Part of a small language model's weights: 12 layers, untied embeddings.
Each number is 500 + 50 x the weight over its row's rms, rounded and kept within 0 to 999. Layers, rows and columns count from 0. Numbers have three digits each. The size before them is the row's rms in percent of the matrix's.

# layer 8 MLP gate, 1728x640, rms 0.0665, rows 8-95, columns 320-479
097:477548493451457446392491442514413504514506596404515504472556537517497508560467479515478573412568552603498493558522552511493547447562509521500509556460416501454535508582452549460480469535492547442484446570503464527486466513466427531434562604414613550418452492559561497440486440543452509461552517431549486472562504520492479482409432468519513440495503490515446519525405424550518469476459483482454555521533487489509526403486570507532564527458493533533467539554425499525507484580549501
102:517521534527389467499517494472512485459450474474478490566448492539396492580427509530509542522533517539467565531487582505470598595480516556559492538446472520536463456486503451521467523544512466471433573480469507572502482518527444415532494435508502475489495491499566486467567458372537447472440491532450523378540566502462428524513483515565541532498470481560460531427482586520438459507569447590483548408444510456466406483489512561582468510588478569572463511438450590479553460573537495
102:466573413338513426515500541574499475520344446564472505510622448498509568509492592564555567564473559504504478459529415556526416560516478560526566500411578470553562436547486508481525453551513532548503481482462434564488526524477517523479482480499491536491455499503535505475522449434510523531476485474492459488483465483457556527427544479444506543487458570454457465496550495499403496465564614575535376528495624469441446461455480491454517446615488574424477501472501478558558421580531557
104:442535500502485427510477531528396472591523501422481534528554523499524494514491547441465601512441449525493564530461527488538539432599512484543539474530446496518490347474462479544591552443524491503530546545507473483573492467516516507509607514519510472381454450445581466489553438467461438549506551418516531560405552580519491432478446539568464583505521545492460492570542527508476525547482499551477527531447538527489526527509464547586418439525464484391528623435566440450447479510569449
098:489456524520567501592350448517545470542482520538467441522486490568504533355496480485418510520454493447551461546510507507533556475524539524544567480491505584561531486513452504526523584467517525529458534424534496483556537566492577487512423497502449588503472514436450445497534533447576541485559462488472503547499482469556522401455479570504474610594446546443400545489455471489520455468520543480515494497515417513493433461468505661495478512410573549474441555519457533498455538502555429
104:457556516403526462507562530583483491525455463557505448510480531521556517563517512562484507489471482485544550460495513448574629467418505480494492565543498523462692426480482521529591487469541467497448367553620483560515601578504527460471541500533461442517504463430455399508439493490493519466440473451496515505490466503521449632499507513468415489501542536470496555535461488520519505551560497455472487494465529555419534409492431605465550456522474506482527521522502511533534480423548486
097:472494510450575506529542512487589512563406522474529403490535511478447461487467490490522531529471526542506606535501519516513592449502530562471523503595496502481553550517451500483522428525516563465433489445482490489545518460545538525532538398564537560482514525440526469476574499448478445535546429629525477397410566526577432561419548533440475531576570449483506579511523451489476510464458439519490502526423536514584386516557517531431473394531529391521439563487512522478542488482505428
101:440509587544374548500501397434437582487571500468502540492567446526528535565453402379489380469547451546578540555451506546542479542493480500431470457554464495464556536538488514657500503533544459581572509493492546540515460510532483428522516547454590469526615535552563541534575443537513493457527535506503498506549614537485490466561549558434510524548566479496498628561482516457482589539427529533467515454550461604537567480459475587474497448544531525518471523521457523568398472487460492
109:518503489464421550439434449531524525535576404513513520600535481555486393545530461543551468582515472579516455536599487488480551472541480466412519603536543545566415491501529538428507444520545456519523487563517496494484463456507581572599457572514530520480464414534506472438532398457570538485526491517551430492468470587577442434614570475548514522486534484462563485477483515511513526523518510477598429517458460385560557488477533477552567522508522538451439513422478629510408524430421359
098:508499541459600553578536554500443418431456476512575420547560496523599601463467547510548573534502525465498548456536474456465506414475542415523609552596538485441509471534472574502463427513535585461532484549531407505451561423477589538552535440431434564509525531536503541453481656468536630505499610492504471464494489468614595492476502540524507614512508513541467528487487559452569493536494542466453572473537504532436529514611479540527509540507470516507633510590599480488536403479544494
098:532501479512535546504535519401515502418572510505501586458581488485536405524564412521434450478583506399538443608546486524545485443459493447468439559542410335523477602464527537538509505393461609495470523519531457513461507595454478476541626606531430473414517497492479443457469526468508513542487419518352512600556496526529549428481545509436545472442472507538411475521464473562490420521423473534550504519455550463505500539462551522583435443535524563476492543546495493478501544504561513
094:589478533464530540469448507527479502501564513513468499580538521524408473490468432574521547485549545429462564544568413653501585555459522404491533556500571442487539453601492456469463547486475543507480452560571370568396510580455450495527441465584521525458494520468481360465501558518542476464546484559458418449507487491509404525558493585504436535470469435518491493559491587518494522561491483446607540632542505423432543488514539465463472553476447395450477538511506404548629496533469528
103:440502587588482551404564545552490455523456467449409506538538594476500484502502567641552591579514510437498499524455539506503574530467496548477457444527545460557575532433496485554484469506429567551523483522561556394498519459617469552561438601541485598523482462448418486487454547426541469488571509623410472510454527478474609451563494464473486475510593567507518538471516527443441443547437460517410472472411425552517463539493487505560619525593494541536511519567480505405472480534574399
097:517420581532537524514540425453456563515594477537493448452427508473594506480417593463518530564579543498526462509558495570551458483537531485482440452473539557519542526483494542482565551349435449437491488474512543585546569441515562608304476552568560524521513473480482329574485547610505468552508449558513481514546444483471526480381461546439452508607435458479500555451504450444525562523437454503509566565509578507474473545513477529657449462491490563504515496585509521494445476570583493
098:513472584471499500457535501590452487553519552492484484521547513521544465573517462442516387511437545537507552574486505367524460435480581559481478503496483539469526501555570443428541483401461430535391538525547558507584525507563496462490519433547487452459601550411444541489408615464465435584568466534437437394558505494486418500489489499517488558554567544460561506491470470546437537532482477560502458461417496528526422515550497442522533558547544531397524500502395536492461510526553592
096:511430501539469577425490529461497454554543530406511503499497527573498544479490503524486432543582524491528476487477551492499531472491526454589417460489474574537522507431519470518448469473434514519425542601531512534524529418620525499478430517487485488521514430464575495494524481426482488543485450533447374413476620541448431431515426510459451478490424425497515524441541533498471552565553499368451460539434482442543530457507571513550551415556456480550502440511429432439585541503541472
096:492401456472494451497535581524530532548555473484464525406490507529452435499410458461556497441464460505442519555598507445586471519434524489528509467477472446408474470572454518471549447423407478496313559529445516533545537558534527497449507550506520487431490478406489495588467454482533426503548471609468465551550495558534520601528573411544482538550494471505437428486473563429507443491450532525476491544442526615506468488513550489514520527486553386498551525557471534499522464510495515
111:472530469474494478516424487526463554481447513499490504516540532474534493508542478439584516495412444524413466498543439524489506470579552420422496552487414421485563490425430492514519447558414486437559414502517546541489523562511529511435517515497486485404451404519574460460463451480519527584513517597482489476536588536441499594547394537614547492572490384483489518594485531613448482502518615464430594477556487466515512453573498573341462494446437631535496568537466509475534421606558448
104:584516515523550495532431524496469589546581513485435517465385575499415397502539487521509506437453431444502389600455506494464467508418503557479513434516522488420504468422483514604507499543562497502535424484575453490454414559487484495464426471469533513482560602509491528527445467454473529480550509543602552478502496515536424494510480526489450396501477599435474516565483594526490535463516476479453525443552535490521520496496496497503451530514386423514527486504455415467559490554491516
100:505546398518509488565501466507577506645509496484536480395561426521479496448442494508375516523478489390427550483412425496459494448387520479449542455461518377487509544493398498478572430547563558454416490503630493527463459512519517443486518464500416498435667511427499440525521434508481464506466592448453528429557492429497466483520507441497594423498468507501443496482570467512409461458537526456443468508467551506509529487479375481513597448532409432427530456574419569524564440490513487
103:543510533502522572577467525535483548410541483472502471538520547459538561481500480523433466413453498510575421534503623503523618448558419475500592581501560441520514510538576512553523490542457495485469544538525471507496551481506595592546533500439538504446534559440477482570454482415505493433542474465411528497562478577576442500494519498552528539432528514543541472493424540475526327482516482492515433421446560498595458578531568526526467508554517478458541382479640485536473474445544595
097:517472492365439528463474575472508384523568433519529496414490524451434504530480493520556392538403466484483530561446394492423453466541549508380543479554516513512435453461558580569394548504509505501566495471601474525549451558402510523437513497404519448525536529530427382451496524437537509456624547622537466436486537544451467526539469504536515428487448544413518476476519506438515494567459452477465490485502521498464603573432403446523492531518443502444518537555494493418624524562487483
102:467549474548505595476454537442450469439531527551457443395555563451613525540547489550451446447578530521491439504452544526499568556541459534525503520444513468574472493555476550508513615494467482500549543597413466487583635502539471513540541494505534496427524452476388570564466503407507457600570471477543406544504552477560584470515519483564379516484432464495462522472571457413573450523533367528520435495601576449489481538495481568396444458571480562511578432447554566505511580419439534
102:487592534541506453520487440530469459430630491447451491521540561503469448436535367614471544383449524481478542536548533463539561402614473545498564449450560510504564524557409479519427516541526461453489505551541530494587456523476566481488505484497499595529474456587563489554486506527515412539584503569436388553527544520505476459484525555500448510527545576541521484585476501595512499521513430592462509587602445527497476530535541607501513478616536425540442510505517514493569522396548407
096:441562473421500505506488493506492489508512431501592491435526508432491552553527560548501450483472454559511565462512583375555465525542549557439464490439562488476465505486487508562495544422483474512529434471536513509501511500545419490443542489518491570400413574602482528479408486419515521474570413500518470453519449482435535448476504563457531506494507546596517450456562504563556538562506496507548526526566521482552537513564484529541525500543497475503491531541377545483507479445458494
098:502551390578450402481473519468460497439431457375446508489443445551489548527500503539488517410460565477570450467406600459415550555385439558477457489509461439492481463477503471512469562532453440433486545467465511499489525539482414524523431517543470465436477491560519448457457614477557575657489441570450451460571447449515486540507504507547533451510535505496431478491455559488546482494524497387508489544544518451442539426438482480511466470519549518537564506555422489491570493453507463
100:492483550443494466512470496442609533494498514509423464473536556532574504598408465429580456476517510407515453539461509530513499524479466545501545449462519523502536601429462631528539412541478476504496480519488514496518464448556540551458484551500443514555519580501467492551364492505450582561557487485402432520452441585516615482470587579427467525521514505443458527496395508474460547488500409487457514549392481541509538496555567404436538594519570473498458482503533449420485523488494497
102:468464440447524456489533456443408556571536498555529600536530406517485529460483529580444490400481618491549542488463600497557544528433410522488470419517481462435525645463551380531524489503526531530548539545472547516469432438516536506437521479513463542505475513478484483512570534442518394509503538522429555563577498528442500430561430462493456423502516517522383492481448498428462617436406474478560585485476570600568510464441507499524510489522475469468556391477490521445531584508477429
103:420424403541580483536560558552483494506454423441488478543493548505576502391465516382488405439537556507498476423496490590549472587376481423432520552560540526509507526526549485547626442525570505485517525410497557572412530516545365434474465512516553517508536568465542475540556491478479533486499530507435347516481581538503518518558570436446406500592511531413431507612525499524511538518450438503475471511532519497561498467532448514491423515485576492442565503500465568426511477530482422
101:467384539479495526477563539535429548433467516414506570450406535543426479484387510509518435524410527438572497581461448604495520495533516583542531545596529448478495498415388506532518522478494442521578480561395504454464397482524471513523493394474482536516504459581489443361551465431448495458532576558409482554525471551443473538509437449392526484448496491569490539481442565467461535463396472551461459438449534465477489448572425503342512422460541459533565503533494450508501432441416503
102:445577582551467489434436485466521502461482508504556485519384492574523438600504550534527457499491545473512482469438486489550554525557557612472501508448478488486490475477431462478406576564468525453506553410588468526550535567504552499572512552569500479513518379496454570490544618525475403578477577528510486434428464497460411533544533395483457457465462524517420534552524446473531542593456558614507517463514530422582563500499442466514536580498442547450493498484515458492513550504509488
099:486472494499513481557382580484496501478449504495510534545503471474435582474469530474515517540583422488451536459485527436490498535467468494539621509541405433552471558549511476501542437595531530473478611499490532464524491368442450552496520536441554477541546571493576529460567525530439510525409525437471520509457474519495464603438531608533527479504538515502491600550556541461544471501575394548427548415479555476565531540492488494526508505647530562560504518524573482448470485536490531
099:507519562530501434517434481518603557527503498580434464411552555582423590558463486489466470472455511551541567504514562622480534491480521483460538518552583533551552598523551419447550488452484465602454469524401560564496441481460391407470508516367472411444481516579526529568505542495580477546590506531385578491503492527455573460375493501595481457501378467405434464504527431433519555524477434577543477460516454559496488515551472555457372529453465493432620446515410533509538422536453490
100:439533468569422496526466446643507500550447537526466469378575525477474523530497545480525489540384472501555556573491475487380500504534526514442446488567499495397474548507591399547499530590498516506606503430530511536463531494475559537558571527449422518527485511485478492454505479542531496554530432480420567432558458480477615507538563464549546464548474458383539586629394422502470464495423537516453547480547496514502447562552527454451571514539513542469481456583484485451524414551405502
107:598512466542537469539509533460443510570475482478482652548394446531509556443435547577611500458560434525537511469515499381492552457573442560526559436475607525476464490504551589505500489514435418507471537533474472488427439550479514446464524514534550561495515548462445522365472462520580487525474500509573596437538514537445433538506510476534507422432478584536495516524490511513527596500544492511556506488540572453525555480489464518582623533595484499599471482460427538582590516520428542
107:536544532487583387449555549533472530469465470598530484541571459502475555463497526598476460469525469503476488477497554463397443483555457441543449507480583475397467411495458451534551459484453489527450440455430469500464535499586496552433399485528528497524541538406557511509360537545416486418462502462550500453508564532477423418478487562554440492502613520555447540514416444530484486481529617502509570561500534573551464565514491490494540529492483491592526584505529486483478449461497464
094:508537469574523483474525470537468437487426525539583515395566503485490439534431456530481450536442545519478489510578573448537454526501422538555469440611618503432492545588512443484478453409506464548497463522434467415563410477451483526460475503509548454471541617456537425494512389548494513448474522517514563465537540502441470570541463506484554577408544515472459525530452589407536542573532513511550445368448478518481458563506520517526501498556400483527526552496503438448545509587564579
101:493539428510496557521477493521434461426601436507463541526452373500509539468491453462522484414500517495460462486488456532584443557587536432509496512424470492462544534634496484482533535390436422462462418577350457421511423441505434535504441477483444473488499519559449479515559409582553493517542491517491473575553529550532528519581511498470499474525495490465511432558486452504523490509431455494503479461539578534566435402554463467476464416529456512544598521530462499482405388570612501
101:466492512464438539517443428463516482561513526550473490457502426591463490518562451560558483486486461405506356469482519510528537456455567537480560481566477476468540544457461487494532520571445434552423565520675490491461474405440486493517482399614537467466665467543432544464520515513449420419467438582526540538493458548521532540482497530469483420445589609481488609545521538552539524544573578485448484513493553523523501544479550551520482524454496557533547491538472487449396537473494516
107:612505498560466450444473395472562588458470518461536482519473538415510480518495501419514531507487543500477494561403515517617461488516471449516437487509454477488457455456457578473521509409544421530523436510484482437476435518602453586536489426524464408515537522481510480439502520570472459454516433555517489504564523393487443522527456519515479509498427552483545489444405425539500516467423545438526503572379497494511457534533440521517461457563540543548482500412483363434419486527503524
103:445514560438583430408538377569481531507520485503537459552486512408495461489597532481560450439596482600446528593551623494572503510360615448411553577454452549614455492465494520464532437483456521483439493486652488504560572484478515498515409509480528549587467540449482453465495464492468499543492501448476447481509575422515468513498508494559560498466472546560561449546510430450580473410526523492560570487558469506496602472482529483490545554481475472523476431510596461438422542473527418
098:531509495465468530494487536637600456491466531576482450557452517531466420576472504489483452509486493485505494530485555543412471450485478589560476564469402544550440490509517560527491531479469527553518588553550552558569450409590632531469484506459446495531475486492485472399596486503532454454627547463543434477452376401470458399513436437563543523438462552508424549364532504452498505515532534570484481431563492563497527468439497560521422558498491490546560540591498475507479604498541423
097:491544416506396436435416446514493519524549494454442548435520461482495492521500546471505486456456515562532512508535470531517435523510454493499483467483502631552645532505522480444459509519585590400482458533541581485486583483498492486517417485425528506472518521506567466561579452458572609531571550494454486589492540427503500501457501452594495557456458528625521529431540453497533505465482564428531433466532462391526382561420483540491419474525480568529495444548451515486487515569452512
101:519460530403502499557537538566463555526487569455556528532516533502489514526463440580512541431482479519500555542547552553388440509491557603408508562538481593494537464579435541477398441506448416498481596486549475491481534501442462481473497531534518485441656463416452451553520475548505505577473519492534547444571384455471569536528501405476477514539425548514555587415536521427449422561522546537478451562435471484463527515471555401403522622472451547470518539470569482532416567490520476
097:472467570481549472570534343503522454575473532463541529579455504504504481422560519584579525436508441535586476420455432412454466456485482467580537491512363494521496569540439559520547458526480469387507510568491459508504419493475573498528400474550496445490477583487514496534509464495481548556421472531513490543414563556442537458440513506551550536569471505466512522496428495457560489467480586499539542377524506522432582554524468568367474539577513516431496590516425540441505526500494516
105:493466486442512484519473535508458511624450477405438490509528455545475512459447525563558598479613482485508474430478590410523502619377438520570511438496583485426494507510431423476576521549462505584466608517475572499538435414552509478488508458496490596484544467556498442550479593454472517483543549476503576428475386516527568479499545538443506475496539583464483524490546580442492548528446565429567492495435548657438455430532506512472485506608538530463497501553510488580538594474454492
106:473451619459569469487590494375546387413541408483570548445553418486481594493492407533511511541566588431377528471480447501455571529472546525595380500481543463512534508552601501568564575326496450483412619563568463492461554560448462534458488495527509462516515479583402379516506502484467575522509479545534501458485484423475497493525490417353517480465512531532497437512444587560559497510569594476541608580519569496460436406562508522551575494546439431489563511509480573517511472527493525
113:461529547461542420489561576541667470519511446568519498510430482443596515563424408500491432465563419551488487575498519531478385405577595500453522552510538540530650535534465479570481419489547564595485495577498584481540457501504500500483517569520472456463442546414540467525484551488436538503526482541461556569476492524454582515455368511489442551457482501471570381464481516600532517410441537479388581385555485493460445510599483573517417431448447539539503508482427447638435427539479527
100:468537471547547490519474514544447491480524443483486490407541564558505481544453579526473607454429366519482538565504558397502504523534493550553490537571495445464422402425487468553512428524483484510439539560519443542582497523489589540524535516459510410507520515530489483493412471413475530375414553481527453459515495531553525402419472477430462512512496535424491510522495502489524489447424497480485486360496510610452467448433488519525544531502503501504498425515379515492517564516391421
096:471496559528414506497462450418473526476484427570518480507450524546490438477524502532478442500501513458494508559495530562465522485477439465549424404507583559398481487472507395596507530529578537642461509552498525481498631418499476557524503542565556472494535508500503472479539453506507608478545444440487530537608511516626489352618407455493516395392457487419423475380529444500469461516537449511532545450436369478490537469496489407422509460556530485470505571492448478476557526571503460
102:460546452519545492521548517493464545511451544544423486499583540494507499444556499440479584450457563431526536589531519559556435639571483534538502479441496562458502457392532494433508464566546540407640534386593508595594526503452505472490513477401524556529501580395478412539571492454518509557419489434523475552520457603504489565488478448480478454539544509444538538557512625513350461414541565452509551502440504395472487463540446535444474440391531457468591517542504565524537385475464522
103:473529381449453431623540574547469488509499535512525508466459486493417574459471466529459517458480553421619566456548496421483447558543450449418485465493478466364503480535502474405513421597464530513574449532488435412496479471476405508414523537592514540543479523474492550490519560488491452510455542456554489481555523548541426441501595540530512463522473434483533569568451514501448533439502468513459405448556536483473510531429489482576538410535552479560575488475437577465644476617599505
097:503434431444535495448485521529558440509488557466453411544539443504538426523471549515452412530459456501538562462532445495510550541438545563517439474538520537557484514485588465510470452489577474465480508588463524495510547496417530474499413531560529510481500487478522527398602463476483528484484431513475435505576516463457491542515450465423498528452602484473503488551414470503576493483435545523518521566514555471496508478430528516533410539470431476555475538419491463503485375468430404
100:480537490451396478560509427486528467445410445426517478422553436512467570480538454504445496430534578421491457606483575445461418543619500477512553442550545527494549472493543498590506592465495502467481457492386431525474464456520648467486531535486503425433517419425530521390377457571455525578513513491491493500554461501427481476457535474544518490571420415499433605469485486402497537498399467458421449490476583447501528491544492459477510551501481493556386534519494526542506540537505549
102:485588528453528551476473460415527463460488434418545448562457458535509446494472489417501411430489425551530442482481436472530456512524571549545504465466497539542490461507524496510575496542487501486489538446495470556558562441455533571453436429447535532440563457522473423545403528503488488511439475546547438465406459506492562526538453541487558390526537457461468422551472470524506479458514480588554641501529549407466463494497510476475552478423534448537446458416464522510446516507477505
097:473459479535537562455537503446607462453479486426510482463508449481495493559504501519572477499531487512440536449503501481513522547493429508568514467561497419548572537452433443437571580428529436397425489494438566423515441441423441568527475522453401495415554501444455537430523410390563548471531541520539573547548547521566543508521556431528539477460553488495598528590411518524412503543541548558438513405495577593523515513464503591451469580556464586541468475429480530479604485497432501
097:436473500501487549433543470507460508484459553498559545479546516514551454457449486452520446399487547495494488491526465534508549521518476544430475515429405524523411523477501451447429444434558450435467600537466410547444432478481497551534651437486533557467505592471502520492464526553449490571505455524520456516481485516457433506476435417547371498462563493462462558380507466524394453398474397479521566609463551492511491484507587496625548531556439472515505524358477573445470541510465492
105:511505426490479468419587502475473583501422485473479558558510432546449557485483499417577497450490445462522472496509442527492470476459464574560571483519566522598546440500479640487565465507520503434436516569399453511447493512521488568594526587494539540544441438566469399446417534487524642512553548549572482504591564585595581480594462493477499470477515494491517524572499559532497498473482440507532584509559535486496465445534498483527436508583449540581524476479489422514495506490525501
101:489474489508475508497490520478476465517540468536492583520571519563467520460502568412461473540562544449422496477601346462497477468513477479470553541557412506442499406511522387471490481462448567468528519526478485534542487499504487552450503476445488459461424522459560485500436375477540547535523441425406568567586438484513524480530516502466484523519535459480504440596533487462515577478488504501579478561503498388500500428490423518437448480523509636418526489609503519455459439416476546
090:495545540514482437602469588457511498397492462423433442488475529543541440495413575492474457473448433510537443506443433485555626498384454474494476520445483525531542523501432489511568517439486486426544523564546550440558524480421534512466504541444510536482508527593468482447511545448488567476440467503484466518534477479512503596473529396433533444543569460558490578507532511481494541496482395506497473430506521530558464577459476476564526519530506452628512478470480523479533481525456528
103:470476339521495461346458568468515500432512478546494614541501451454570613512446553410516565640483524448512503569505552539557375586479497492529448466491515541400497445566507536540466487527515437501419536477549498462460522532500476481500496490455513426390521493499464432401527470477509449521503418505557467489558447455510602591573436492539554586476516473520477604536418434450447516536519477448461505496441545449385534492478595507448487435567572500524427544513507504539477525480488517
098:483506580431493432497499444532509534473526472477519544497407420453600494443475510537499522551518534528527554537642562507445427490573526517461540482504579504507541593568490381410430403454471484531432584517583441469555465530518506481437562494512500481491556489501559503461477477388372582514457476547540596504440554409581533529517515480580416474532570479427497520566579518493469469578447473470521501521427507457498483475483559484534479507546447569464492491580423540548591373544520497
102:464542581443558468463441509519501473437467567587482577527456472421476497609508516463459554503516499457563405594484421461546510526580461431403471571424488480538453499529459571572572558510506530518536490561459507479464445431441434539419592578505611527452557546499528439532551492418570465545524618518469490509519541399493449497641459512505549500481487481479497504498542452530560530524429479576425514624591561520462554565496537530568485488515501500504456511519535545450467520519388426
094:435430424397558542525524512503474456515522439541576534499494442466507497403459451476556543526472539454507500603552488439529498432428590470450574469544561439593447472522542434419483494445547537501520518526423460564554504482452545504499479478458566538477596571569526423418530501471493530605457526436500501455531485512561503511552515440514578496441522439465442513420438410469493554498488552555475515490505519516510529458555525464533490441468418463447432585489526502452515537587506402
102:491528546436500495507571515496490520481504515493507446414439479490502572524421532560525458531473461470469499484518557499467569502421428465506467493495537412563537440514569522456460515495455514504524456595484499468533503481408497495570573448476487536524469439606543442472457452539583582548524522542421449467468457529450464537508535469497492490489510454531492576448488403598454311417524570481367528464495542450504465471469500470474499458565463444431443506419466522601500539455481492
104:478519602502492515525456459461496476525568591399499505478444477481478591416486541492507542542442491494582492502587490485518407408543471462360555498438557444527531430503637413498409557440482582531375486513538487627540534490532558577522442473363490529462484544464443538483518475495529588514510423388445563529555480477450495474589390522483501614457488543521523525424421462449524476510549515473502486506482481512436497498530496485507452454577591540466524467445495654544548480404535534
097:570507400500491542522526534586473545496509486586471536507433455451536489524492442492433517620565524486563608401474472524511531439482391463528467562476565566473469499486492646569594453461471465530471492529503465506507500534418435505484593429561512421532473429512532400422436503575511538424527559525504534463526470574544457477534464467559517535479479455453567511446397539406562419462531490574454480550463443452475518513488462392487488525523583518499617568384466479512422488440408618
098:508474549503461453514504496466508511521472470491489438481535520482576467499455500458572488468489541374546497629508510533484480525523549454449541596511530459484465494577441580462531438576465496463442509461517537593509568494497558471466600421401467549512501487548513482435467432506385607539498412456505491421510507493497534506520406499432434546410493469482496544500540533483541521470478387576451492570460567519528493431476562564462508505587506424506460602426452493459476454479572512
109:519469496382444514474451547491515580452557445458555387601446426498461453552544495571399544449473501501469410559399477512436428561452551419507530532471508519419555499474504548599445528475461527521542514580585402487531534428481453612520501487529469489429466548530543517474472453532507529476611419516493444574446457477607527519482519475447421413538520464529479484437514470524550486553552534552507501477574459434538486528490490486499503514441538429482505544499497519560545430524581474
103:475542551500522619437475486473414591467511426427529505515508495543516550522477522455541523473444417461488482609504574412467531550449566540534450447490487493484495468440546486601500513509560462572560576504486463474491384520535513518491554498538491409524441511563419454391506518443480551484438474547556507587516592473544463521514513546484586473493476449501450504434530508485512520517514551554540360460511525432547489491511474518512494488569497555516601514469573489616547454586435389
104:417579498462457477482494483489462479579499408495500427538442587554521497520479500497410499461518623560488560426497464593562492501507586443490417535455501474535508438519466507559452486425542554522526602457501572424457486532470487501467556474402464419541465515474492523500487398469478487546497448410503499429491523531505550521479524481546443501410535445519504480558481498552519473408541576524547507528454591528462440516444518461417531481504472512567443593560498454545522598505526510
103:523631577528496535555454496472496560562514446483608577525534539534464418543471460628585474553488541485505537416472441457461462538388491550484464484502429581633612574545521509468539454510455449553530466508445501494504483517450437523519440461474548543565535534563446533444513522412490541627488558555469448498449387508561487525451478434510514555503598485495514525532457466503611483464512489502532541447556506570510515472454480461501469471594475474519531585486474497466548415480457544
097:520600541514406542442551493513486523542454516509508504528426513570489490458502490392526546537502417514513585505519472532457575486472428506527488425455565452387497442525578472547591557577470539479369487488432515507464547452535401483550427570511455447592458445508561562445529488521519424621447513436442440460495475411454514523569445495475476505492467467417538567482451480495564540533492527456504499530456545415496454523433538458552533602466516452549481467573522493504507459464507515
099:443510527529538458522467523572546538533523546520345541534478433468523480552546468588500493503534554559417486471506556580545505487480425494467559522487584539502459402479397407415496505483482516496468540542563507481502469489515566550482438487499534503479518517505463489556533507487533571544529562500442449439467472517499533494595516518608488455515470499517504477435531401477510547487491560645445541508564477496484472500530568462467572484456471527518513488476438554440480604510500518
105:389479535529455479543547466496467456474459502394637489522522503495519568478545605426474443461390530468443470572507455542527497523472456501455583529514482498487496431459516514462415422554493517421527570494405430468479385509594553397450466551566444407497564501503565437459427529431555527557484458494587505510528476469497474569559579509604462413514460489583533526459416517428552543541472419480452434504437472473480517548424456577535595492521506503514503547459579599461565474571555559
109:498434508523433448545467460470452491507567429535519508546426458483452469557482426471687522480505576485547446482546494561486556508488483434421534499564594573475615340515604540473491456453407528427535437538443482496617554448463480541515483551528515512462434450499554516442501582454475504539486582454493495484462550527412492497539525518583495418589520467508552511491416515553550544520480396424476551571462464562464568463464517610489482496580473503432575544478504479453473417538573473
104:512448608564564384492552443416416567513469501491506481417459546511528491579510426444445405435429405550619430537414486479547424479498597506514564467519501527468454584382570456505506596541459479519470437482505513525544551343476491518621536534570522506434422437479476449532498524476494439399446405492510545463432501573482403415522490463552490396503437400498504514596580430551523450524411466447518516477449486540504477582502485587490489434511506449511520499523514511556511495512474489
097:447510468537411433568605445485440431512411536531543458437501519497478467465462459559508492476510431530556571507535461543506448504434454471556452571339566493518465550447510497569470531559521522449474441518599505506448557491516480601470490517483408566444479482490532521486408446517495436498462525482510508448491513493587476515610494528448499544450422554572448511496536527441403448515514448423527508625548507525478509439444501519476440503558544457508518456442558500474477473456503516
098:562419477558458518546467547587542648428499487564526472457547510509353499423560413634522498452401496434567461520571523484491576479492521431412467530491441474468399442485437479437516467492488480467525451552514423461494433467502502437609541459473539535537604476571509449437517467487565527408448456549392518648540422481551440522543410543491544476489511375476503542502460557466482431544523550448608493472570437521425482647416539562531454473372531406507530495550441498564579510538530485
104:470481579530451540454512444591453489443481603495479505533463478482506549547472437467454545489506564500462471581475473438581381535503545566505519479504445475449479475451507559557433476408445488503600510473563507590620461464534561559499469398533596501521498472555550552441561547431524470499417535520408511519518501540502414562494480496568476519504363478518446446416503566539458522652466484528483486483442487475543577543514457515518582574394436481448556519419548492500569475543585507
109:462520505510524532584579459469445509509530406473490442585474489425493501572561573601509419524509500453484482504362530515500439484493468523461418514618436508382490480414483407539505485454589513522548433442543505377551512523471543457552447523589498495541532594514464495524487442447408552503488533686429565541502475489442416524575404514515548466521553436416482553575429520478469473474533535430522397538476536523471486572495567498555565580505527577585480560492542540478464426389528518
097:466381599528500423552510544488459479506536579455503464546509559465512450450412538507444509509548451557523491392503553479399487537542460519451408557488472471464450497451528528555509490559446502565499551569527451548436504459424432468544432445493540583498434501502515495515519504474471363560569497509539547520486508541476559460443455548521526492474464592456463509495428516527502531493626478574477540535581489507507530502502521501509453568536537545584507550525577454432495439547469488
129:429529529560518456494646485491496454480492538466545559321506553498466504423518565525468478529475561433526583465432439465505484538517488565491466398583416480642408457471465488462610500552592507534499442509496522499466468451430535504504468570417480531412562503504462399554557514576541436441399532452495470523490473552526447509403507497504510516556494532550507540474484519441472571408514487512532508513468461384495468471562498549501535528456525532471495417516473556429535533479502522
103:450465494501551455517482469533553412458407465472508370595391590474449520520464434551553442443463568561506411429434473602561479582513524526450542538472534466544415545494623461537491500398533437495463503482586585517550492495482453464399478560474470476549458452468487485471424470538502562467507465489424500593535499542575449549524575509577490451545513497465477547488575456475591470478558567460529543532626462511489454511568503530439512466486438584439497489476484493451521460511435445
093:466437508461505531435477510562489475456484517492603415494540524491513592478527486500475499461531573466591502509445516434524478445483509398567505541518551564509485521554462580510524501509528508518520519405618554468446447604501516522459482492519571423483516400481601440489423531401493520493513411490454568420539409447486604454490443519411560475533443520473545395419432468537563510516529504528525532577496459490550567434584490490505438465572463499446552477535457492590439573532548447
104:510479471558468448417504502393464488629457534398387511484474467495546466569502478603482556505437498491434495519497561454485437474432515543520476552509516604433458467508424529571406525527549537466420497489564544532504445500476466496485473438427483496473544574533563443498618387499400497503558444547457453414507490478488605517524436485447453501519588524465451403531445458530459456546520502630625533466563515388573420505475473460487531579475418490502487534502513453477527490452500506
101:507507618487494491497509505477497462499488484448442483437411492422545481500459461534511457556588543507492568512581463521511528445512465461512560529525533481556536471572453480397514498497518478558532439589550470546467451484534459517501501499496468547499527537551554580554591529528494580493500465409512468573449532478432431500496434355509548557504522594407574469587541603498502520588453550488434597476561504471530494569567544527583528528502531520442548493500508544538565561508519544
101:506537464540537506528565572520492470448519581466589443481472504540519479571569473530552523465489479477484539525500513563549447512465468491409602522456481416531537608557558555431507390563473474524438478506554467560495441483383454494518598518522426657489512532528549483505483481557550512488506503504505483467423537456467503494569594567539561522486418513412499453479595522532592510500531480451560559491579503585611445525545500457458520480587497533454473563584437412544505423552521401